From a checkpoint of a small transformer trained on Wikipedia: 4.02M parameters, 8387 steps.
Each number is 128 + 32 x the weight over its row's rms, rounded and kept within 0 to 255. Layers, rows and columns count from 0. The size above them is the row's rms in percent of the matrix's.

# layer 3 attention query, 128x128, rms 0.102, rows 17-31,48-63, columns 64-127
size [ 91 112  89  74 105  78 102  92  98  99 105 101  97 106  89 107 115 106  74  84 103  76  96  92  98  93  84 103  88  87  89]
[[117 219 124  98  96 122 116 163 122  62 175 164 112  94  92 137 127 107 106 114 160 126 117 140 108 138 141 103 121  97 114 109 161 198 163  86 121 101 115 184 125 161 129 126 133 133  70  93  67 117  66  60  76  96  83 168  73 104 141  98 101  86  73 100]
 [123 106 154 142 166 135 175  78 155 155  66  94  99 138 160 118 116 161 163 121 118 122 138 159 144 111 179  91  94 122 139 132  99  90 129 142 128 142  85 136  89 111 139 138 125  94 157 172 180 138 133 169 158 171 141 163 171 136  88 132  96 168 114  48]
 [ 66 134 157 124  72 105  95 134 161  64 175  92 126  97 121 110 125  61 109 153 148 127 152 112  91 113 126 152 153 138 131  77 133 140 135  54 150 167  86 162 126 156 156 149 178 133  93 106 114 103  75  96 117 125 126 132 105  97 183 104  58  65 122  96]
 [133 146 127 122 131  85 160 157 115 104 126 114 177 141 148 108 110 106 112  87 167 114 161 102 135 130 136  69 134 157  82 175 135  63 153 125 158  96 140 156 128 143 141 119 111 101 172 119 183 138 165 118  66 198  70 134 146 141 139  87 144 151 159 128]
 [122 165  88  86  51 112 176 124 147  95 126 143 158 103  95 116  99  93 150 127 133 109 141  54 175 182 122 190 179 166  99 123  98  95 130 134 124 119  86 131 149 153 150 154 152 173 111 110  98 136  85  68 102  97 101 151 130 120 136 129 122 149 160 145]
 [155  83 117  97 180 112 139 139 158 153 123 120 146 150 143 116  98 156  96 114 128 120 136 116 180 112 102  75 167 173 120 163  60  91 120 169  78  96 172 123 150  88  85 127 123 133 179 154 104 135 181 139  85 183 139  80 162 116 126 157 183 164 161 147]
 [115 132 156 150 140 146 149  82 152 169  91 111  80 147 159 126 129 135 151 138 152  99 129 176 143 108 191 132  77 123 127 125 112  69 128 127 109 182  61 144  88 106 170 143 133 124 147 149 171 132  94 150 137 123 128 165 179 116  74 119  72 115  78  68]
 [150  85 110  98 136  87  97 147 165 128 123 122 158 131 159 130  85 142 109 139  88 155 143  83 142 114  54  83 203 164 130 112  87 140 125 142 125 110 147 109 172 113 100 150 164 132 149 154  79 114 149 154 110 184 164  64 113 110 158 184 172 165 199 148]
 [114  83 122 153 159 119 210 121 160 141 104 215 143 130 110 127 104 195  99 133 120 146 139 158 115 150 113 127 139 110 117 192 133  58 117 181  74 127 143 148  97 164 165 126  65 102 144 194  87 111 181 143 162 178 135 154 168 148 116 119 160 174 127 111]
 [156  97 116 107 109  98 126  95 103 150 108 144 144 109 142 127 120  87 145 151  66 123 112  68 155 155 101 160 161 125 128 116  94 168 111 163 157  88  87 107 184 111 138 124 132 152 114 127 120 113 165 181 147 132 148  80  94 117 101 183 150 183 156 119]
 [155 100 145 159 202 153 127 118 121 167  64 108 104 163 189 138 166 147 142 115 120 122 117 215 116  88 178  52  84  82 129 118 118 142 125 136 139 113 129 125  87 107 143  83 116  92 140 121 186 128 142 180 159 165 144 120 168 141  93 123 135 139  96  75]
 [163 126 120 155 161 130 180 151 152 138  86 146  86 139 189 146 137 178 122  99 135 161 142 218 120  99 140  69  82 128 136 142 111  85 114 134 127 129 132 168  68 155 162 109  97  77 156 125 161 127 116 143 156 159 145 173 169 159  88 144 125 148  84  59]
 [135 130  95 111 133  94 173 164 162 118 122 116 165 115 156 102  74 123  96 127 164 134 167  94 162 140 104 115 162 196  89 174  73  61 150 160 103 106 139 129 164 122 159 142 124  99 182 146 124 114 134 122  89 175 121 126 157 135 123 134 161 141 175 145]
 [168 145 149 163 206 144 171 115  74 158  60 112 151 140 138 149 152 147 133  67 136 111  99 183 141 114 146  96  80  73  98 193 131 127 142 176 141  92 156 103 126  95 116  97  63 105 155 139 187 138 213 150 128 137  81 181 142 154  73 125 169 134 111 130]
 [120  67 133 137 164 120 103 106 167 161 141 107 142 168 152 104 110 161  85 144 126  99 128 116 141  98 104  93 181 172 126 128  70  83 115 151  65 142 183 106 135  75  76 125 152 160 169 156 104 132 148 183  97 153 150  60 168 100 139 143 174 127 179 166]
 [178 162 145 146 105  90 161 127 126  90 142 192 156 167 155 140 169  79 121  95 110 105 161 128 142 156 184 125 125  71 133 158 132 167 120 138 182  53  80  93 196 131 147 211  94 151 101 132 126 108 176 128 143  97  75 120 126 124 136  88 149 115 103 158]
 [120 155 143  87 140 115 108 151 149  83 102 158 137 130 109 132 152  97 148 117 145 102 112 109  65 119 147  24 153  77 106  91 111 197 189  88 156 129 116 212 106 164 141 115 131 118  77 106 116 162  74 102 116 109 110 143 122 109 120 108 120 130  65  43]
 [155 155 136 143 149 141 157  82  92 139 102  98  96 145 140 121 151 183 169 100 151 101 118 150 154 151 202 147  93  90 160 119 143  77  67 172 150  66 125  64 140 165 112 155 133 135 118 126 153 114 111 163 125 173 177 192 112 172 102  80  79 136  40 118]
 [115 121 154 118  81  93 149 173 204 129 135 115  91 169  93 112 180 137 153 102 169  80 113  73  36 155 156 136 157 143 129 168 149 161 170 107 156 172 131 180 144 174 164 132 165 124  49 175 123 165  74 135 108 127  77 133  79 126 117  92 144  90 134 119]
 [142  97  99 195 121  97 175 183 109 120 150 123 121 153 134 132 108 152  98  87 152  78 141 126 123  95 123 155 137 137  52 186 168 141 113 154 124  89 162  82 208 110 123 147  99 111 125 142 126  95 152 156 106 147  74 181 119 210 122  54 150 140 123 192]
 [144 103  77 124  72  86 130 164 154 136 128 192 183 190 154 125 134  76 153 139 101 104 164 138 107 170 112 156 126 146 108 168 119 114  80 128 117 109 131 162 160 132 189 122 161 168  91 108 124 143 150  98 131 120 134  75 123 102 173 140 158 139 172 155]
 [150 100 115 174 134 103 151 102  97 107 130 144 133 155 150 166  79 155  96 105 149 122 129 153 137  68 122 153 136 156  42 180  98 125 105 147  87  63 155  94 158  51 128 172 108 132 167 134 154  73 178 162  98 129 114 137 159 160 163 112 129 146 154 184]
 [111 178 141 111 137 156 112  89 110 143  87  95 100 143 107 110 175 155 189 122 133  79  88 123 164 173 161 123  58  91 178 111 117 100  73 153 113  91 149 103 128 174 105 135 139 172  89 125 153 141 116 154  91 147 170 165  95 139 126  84 122 119  84 112]
 [147  74 122 144 109  62 142 140 143 114 169 154 132 151 156 161  73 128  68 133 128 174 161 159 111  94 112 169 178 197  69 167 121  97 119 113 134 115 103 144 130  45 163 154 138 114 187 166 138  84 152 136 139 151 129  92 168 137 170 184 118 126 218 154]
 [144 167  81 127 166 152 151 110 104 123  87 106 153  84 180 136  87 131 160 172 110 150 132 156 108 135 155 119 117  75 129  84 102  99  89 156 143  82 130 139 120 158 139  97 123 105 121 111 111 107  82 121 168 177 203 164 123 161 119 144  94 188  76  68]
 [154 103 131  75  86 107 100 108 138 128 149 159 139 134 161 139 108 112  93 139 109 196 100 127 170 106 102 181 139 171 118 155 108 108  97 148 132  98 102 132 135  47 146 138 133 170 152 105 132 109 173 134 149 127 149  50 141 120 129 202 127 142 155 132]
 [145 121 131 189 152 172 143 106  91 130 139 118  86  96 136 119 119 199 119 101 144 120 148 170 188 118 173 118 100  95 158  90 138  82  92 130 109 119 108  39 105 147  94 131 109 136 122 151 152  93 138 151  74 141 151 157  93 162 108  54 128 122  84 136]
 [161 140  79 165 171 132 146 120 100 157 107  85 115 116 157 119 123 153 158 140 138 118 145 190 121 158 167  98  94  71 158 102 104  64  86 144 139 124 132 118  89 181 145 116 129 113 116 130 141  91  81 133 147 172 201 192 116 158 111  91  84 167  76 108]
 [141  98  85 165 118  76 170 178 142 120 155 150 134 169 174 144  95 122  91  99 154 108 178 136 135 115 102 176 134 152  53 197 105 119 104 136  99  65 148  95 195  88 169 151  93 109 140 144 139  85 169 137 128 151  98 132 142 160 164 121 155 138 156 196]
 [123 160 132 161 165 166 122  72  76 117 122 102 135  94 138 137 120 146 126 113 130 141 103 147 202 109 130 116  81  69 147  82 136 141 120 151 131 100 153  44 139 151  55 134  59 125 140 102 110 113 145 157 106 100 123 181  88 146  96 107 106 158  44 118]
 [123 117 126 173  99 131 146 100 106 126 148 137 133 138 140 121  97 167  71 110 135 140 137 121 176  98 103 172 131 174 101 152 108 107 106 125  84  85 175  91 132  55 105 167 109 141 188 143 140 109 187 163  90 132  96  94 140 132 171 130 164 125 177 205]]
# layer 3 attention key, 64x128, rms 0.107, rows 16-31, columns 64-127
size [127  89  95  88  71  98  71  97  85 100  95  91  96  87  90  87]
[[ 96 124 152 134  90 125  97 126 153 104 120  98 143 121 143 130 136 125 121 156 156 130 123 107  98  98 125  64 100 108 141 135 142 135 123  39 138 144 116 210 146 161 172  96 130 148 102 143 155 157 123  88 120 124 176 120  82 140 124 124 105 148  59  28]
 [191 158  91 152 156 112 133 124 135 181 134 137  85  56 151 158 152 115 122 114 129  85 124 157 100  93 156 102  82 165 148  91 131 169 185 195 199 124 158 166 158 168 117 113 114  81 161  90 108  91  87 137  76  84 105 175 129 126 134 104 149 140  85  92]
 [ 90  95 131 100 110  89 118 120  73  84 121 101 211 170 120 139 173 112 135 169 104 142 112 130 162 124 194 100 143  99 113 179 120  81  91  94 106 155  97 134 134 124 167 129 142 163  46 184 120 130 181 102 171 149 181 124 134 131  48 124 118 107 118  97]
 [150 113 108 220 119  89 132 148 104 137 183 146 120  41 101 164 134 118 117 114 149 141 131 141  57  83 144 124 119 187 131 124 141 114 146 161 146 177 166 164 119 153 131 136 150 127 126 190 123  72 107 129  91  94 100  98 104 135 150  62 153 120 138 196]
 [149  76 125 140  72 170 128 158 114  80 162 151 155 121 119 133 153 151 144 136 111 146 169 161 145 116 103 122 131  91  90 197 136 156  98 131 189 144 142 133 174 125 114 148  93 128 121 109 179 166 176  45 121  93 156 132 107 171 157 139 156 128 128 123]
 [119 118 106 134 100 112  94 152 111 124 157 107 109  81 190 125  96 100 121  99 142 139 143 133  67 130  94 162 111 154 140 120 157 116 140 109 142 137 123 170 152 199 172 100 144 138 132  79 134 113  34  52 107 118 137 151 127 175 174 151 112 166 141 107]
 [113  99 152  95 121 161 109 139 203 107 144 138 146 144 109 112 112 160 148 121 173 106 164 146 148 124  56 144 162  98 146 131 148 136 110  99  90 144 118 105 148 120  71 114  92 144 119  67 154 175 141  15 136 104 173 153 129 118 175 157 131 132 154 110]
 [105 119 108 120 108  73 121 104  46 117 117 109 190 141 153 139 161  94 113 160 103 150 115 159 148  99 220  96 137 102 109 142 138  81 127 121 118 138 112 133 131 144 181 151 151 145  32 200  64  92 162 117 170 152 147 123 142 119  74 100 131 125 123 102]
 [121 107 145 119 112 147 132 199 227 120 164 144  92 128 120 104  83 123 139 117 162  98 168  89  93 169  19 157 152 125 173 111 129 128 112  89  84 150 106 126 149 153 101 119  90 161 182  81 201 165 109  81 114 112 158 137 113 121 168 161 103 125 162 147]
 [ 80 114 113  37 122  79 110 117  77 111 138 110 163 132 127 124 152 117 121 130 123 133  97 111 141 126 141 149 152  80 165 160  97 117  98 105 133 109  93 109 157 137 128 135 192 155  71 149  61 144 142 107 125 142 170 135 152 149  94 123 119 110 126 111]
 [ 66 171 152 109 101 145 115 114 154 138 114 133  70 142 118 113 103 143 109 123 168 118 125  39 174 139  63 134 151 115 152  98 134 158 139  53 101 137  97 134 122 163 135 137  77 152 157 104 153 132 118 139 106 133 120  97 110 155 163 181  82 156 147 132]
 [140 115 122 100 140 134 141 147  87  95 110 133 192 181 119 123 168 144 140 128 108 145 115 153 148 139 163  74 154  80  55 150 120  98  83 116 122 136 131 131 116  77 151 130 105 139  97 192 142 114 228 120 175 164 172 116 144 111  62 103 143  60 106 141]
 [123 117 124  98 116  75 144 154  70 101 124 115 189 165 130 124 168 107 122 130  97 144  97 171 110 131 183 118 140  94  93 174 104  78  76 128 105 137  93 117 120 119 150 112 153 148  69 188 131 134 168  99 153 150 168 132 139 128  71 112 144  61 135 124]
 [121  94 144 125  74 124 118 167 133  93 154 140 123  93 150 128 117 118 128  94 139 138 158 144 108 135  50 162 143 118 148 144 153 117 104 119 133 172 106 153 180 162 102 105 107 152 127  96 187 157  99  28 136 103 168 182 133 163 149 145 121 137 169 100]
 [131 139 140 105 125 141 129  88  84 112  89  96 180 177 119 124 178 145 108 151  95 151 110 153 202 119 189 107 130  41  82 183 117 148 104  99 170 128 123 119 131  66 129 165 102 133  98 163 120 149 224 177 155 167 134 135 145 128  55 129 144 107  81  79]
 [113 122 133 112 120 189 129 120 226 111 142 145 113 164  99 104  79 143 137 124 157 142 190 131 169 129  76 177 170 111 146 100 155 141 129 109  67 142 138 104 108 119  56 136  96 148 108  85 118 148 117  65 134 129 160 121 114 116 189 140 109 147 152 143]]
# layer 3 attention value, 64x128, rms 0.0563, rows 0, columns 64-127
size [ 96]
[[132 104 131 100 127 174 126 203 123 105 175 167 138  63 159 119 160 165 129 121 142 172 109 149 164  97 117 140  58 107 112 137 101 138 165 132 153 163 132 185  96  99 102  77 140  99 122 164 133  99 163 129 142 121 102 128 121 222 155  75 131 121 114 134]]
# layer 3 attention output (transposed), 128x128, rms 0.0867, rows 0, columns 64-127
size [ 88]
[[126 165 179 137 110 140  75  70 116 158 134  75 126 175 124 109 134 118 131  90 107 120 150 140  91 134 111 155 105 169 191 105 135 113 109 125  53 110 102 100 125 123  98  87 160 184 180 119 173 136 142 164  59 126 110  88  90  59 123 152  97  94 147 204]]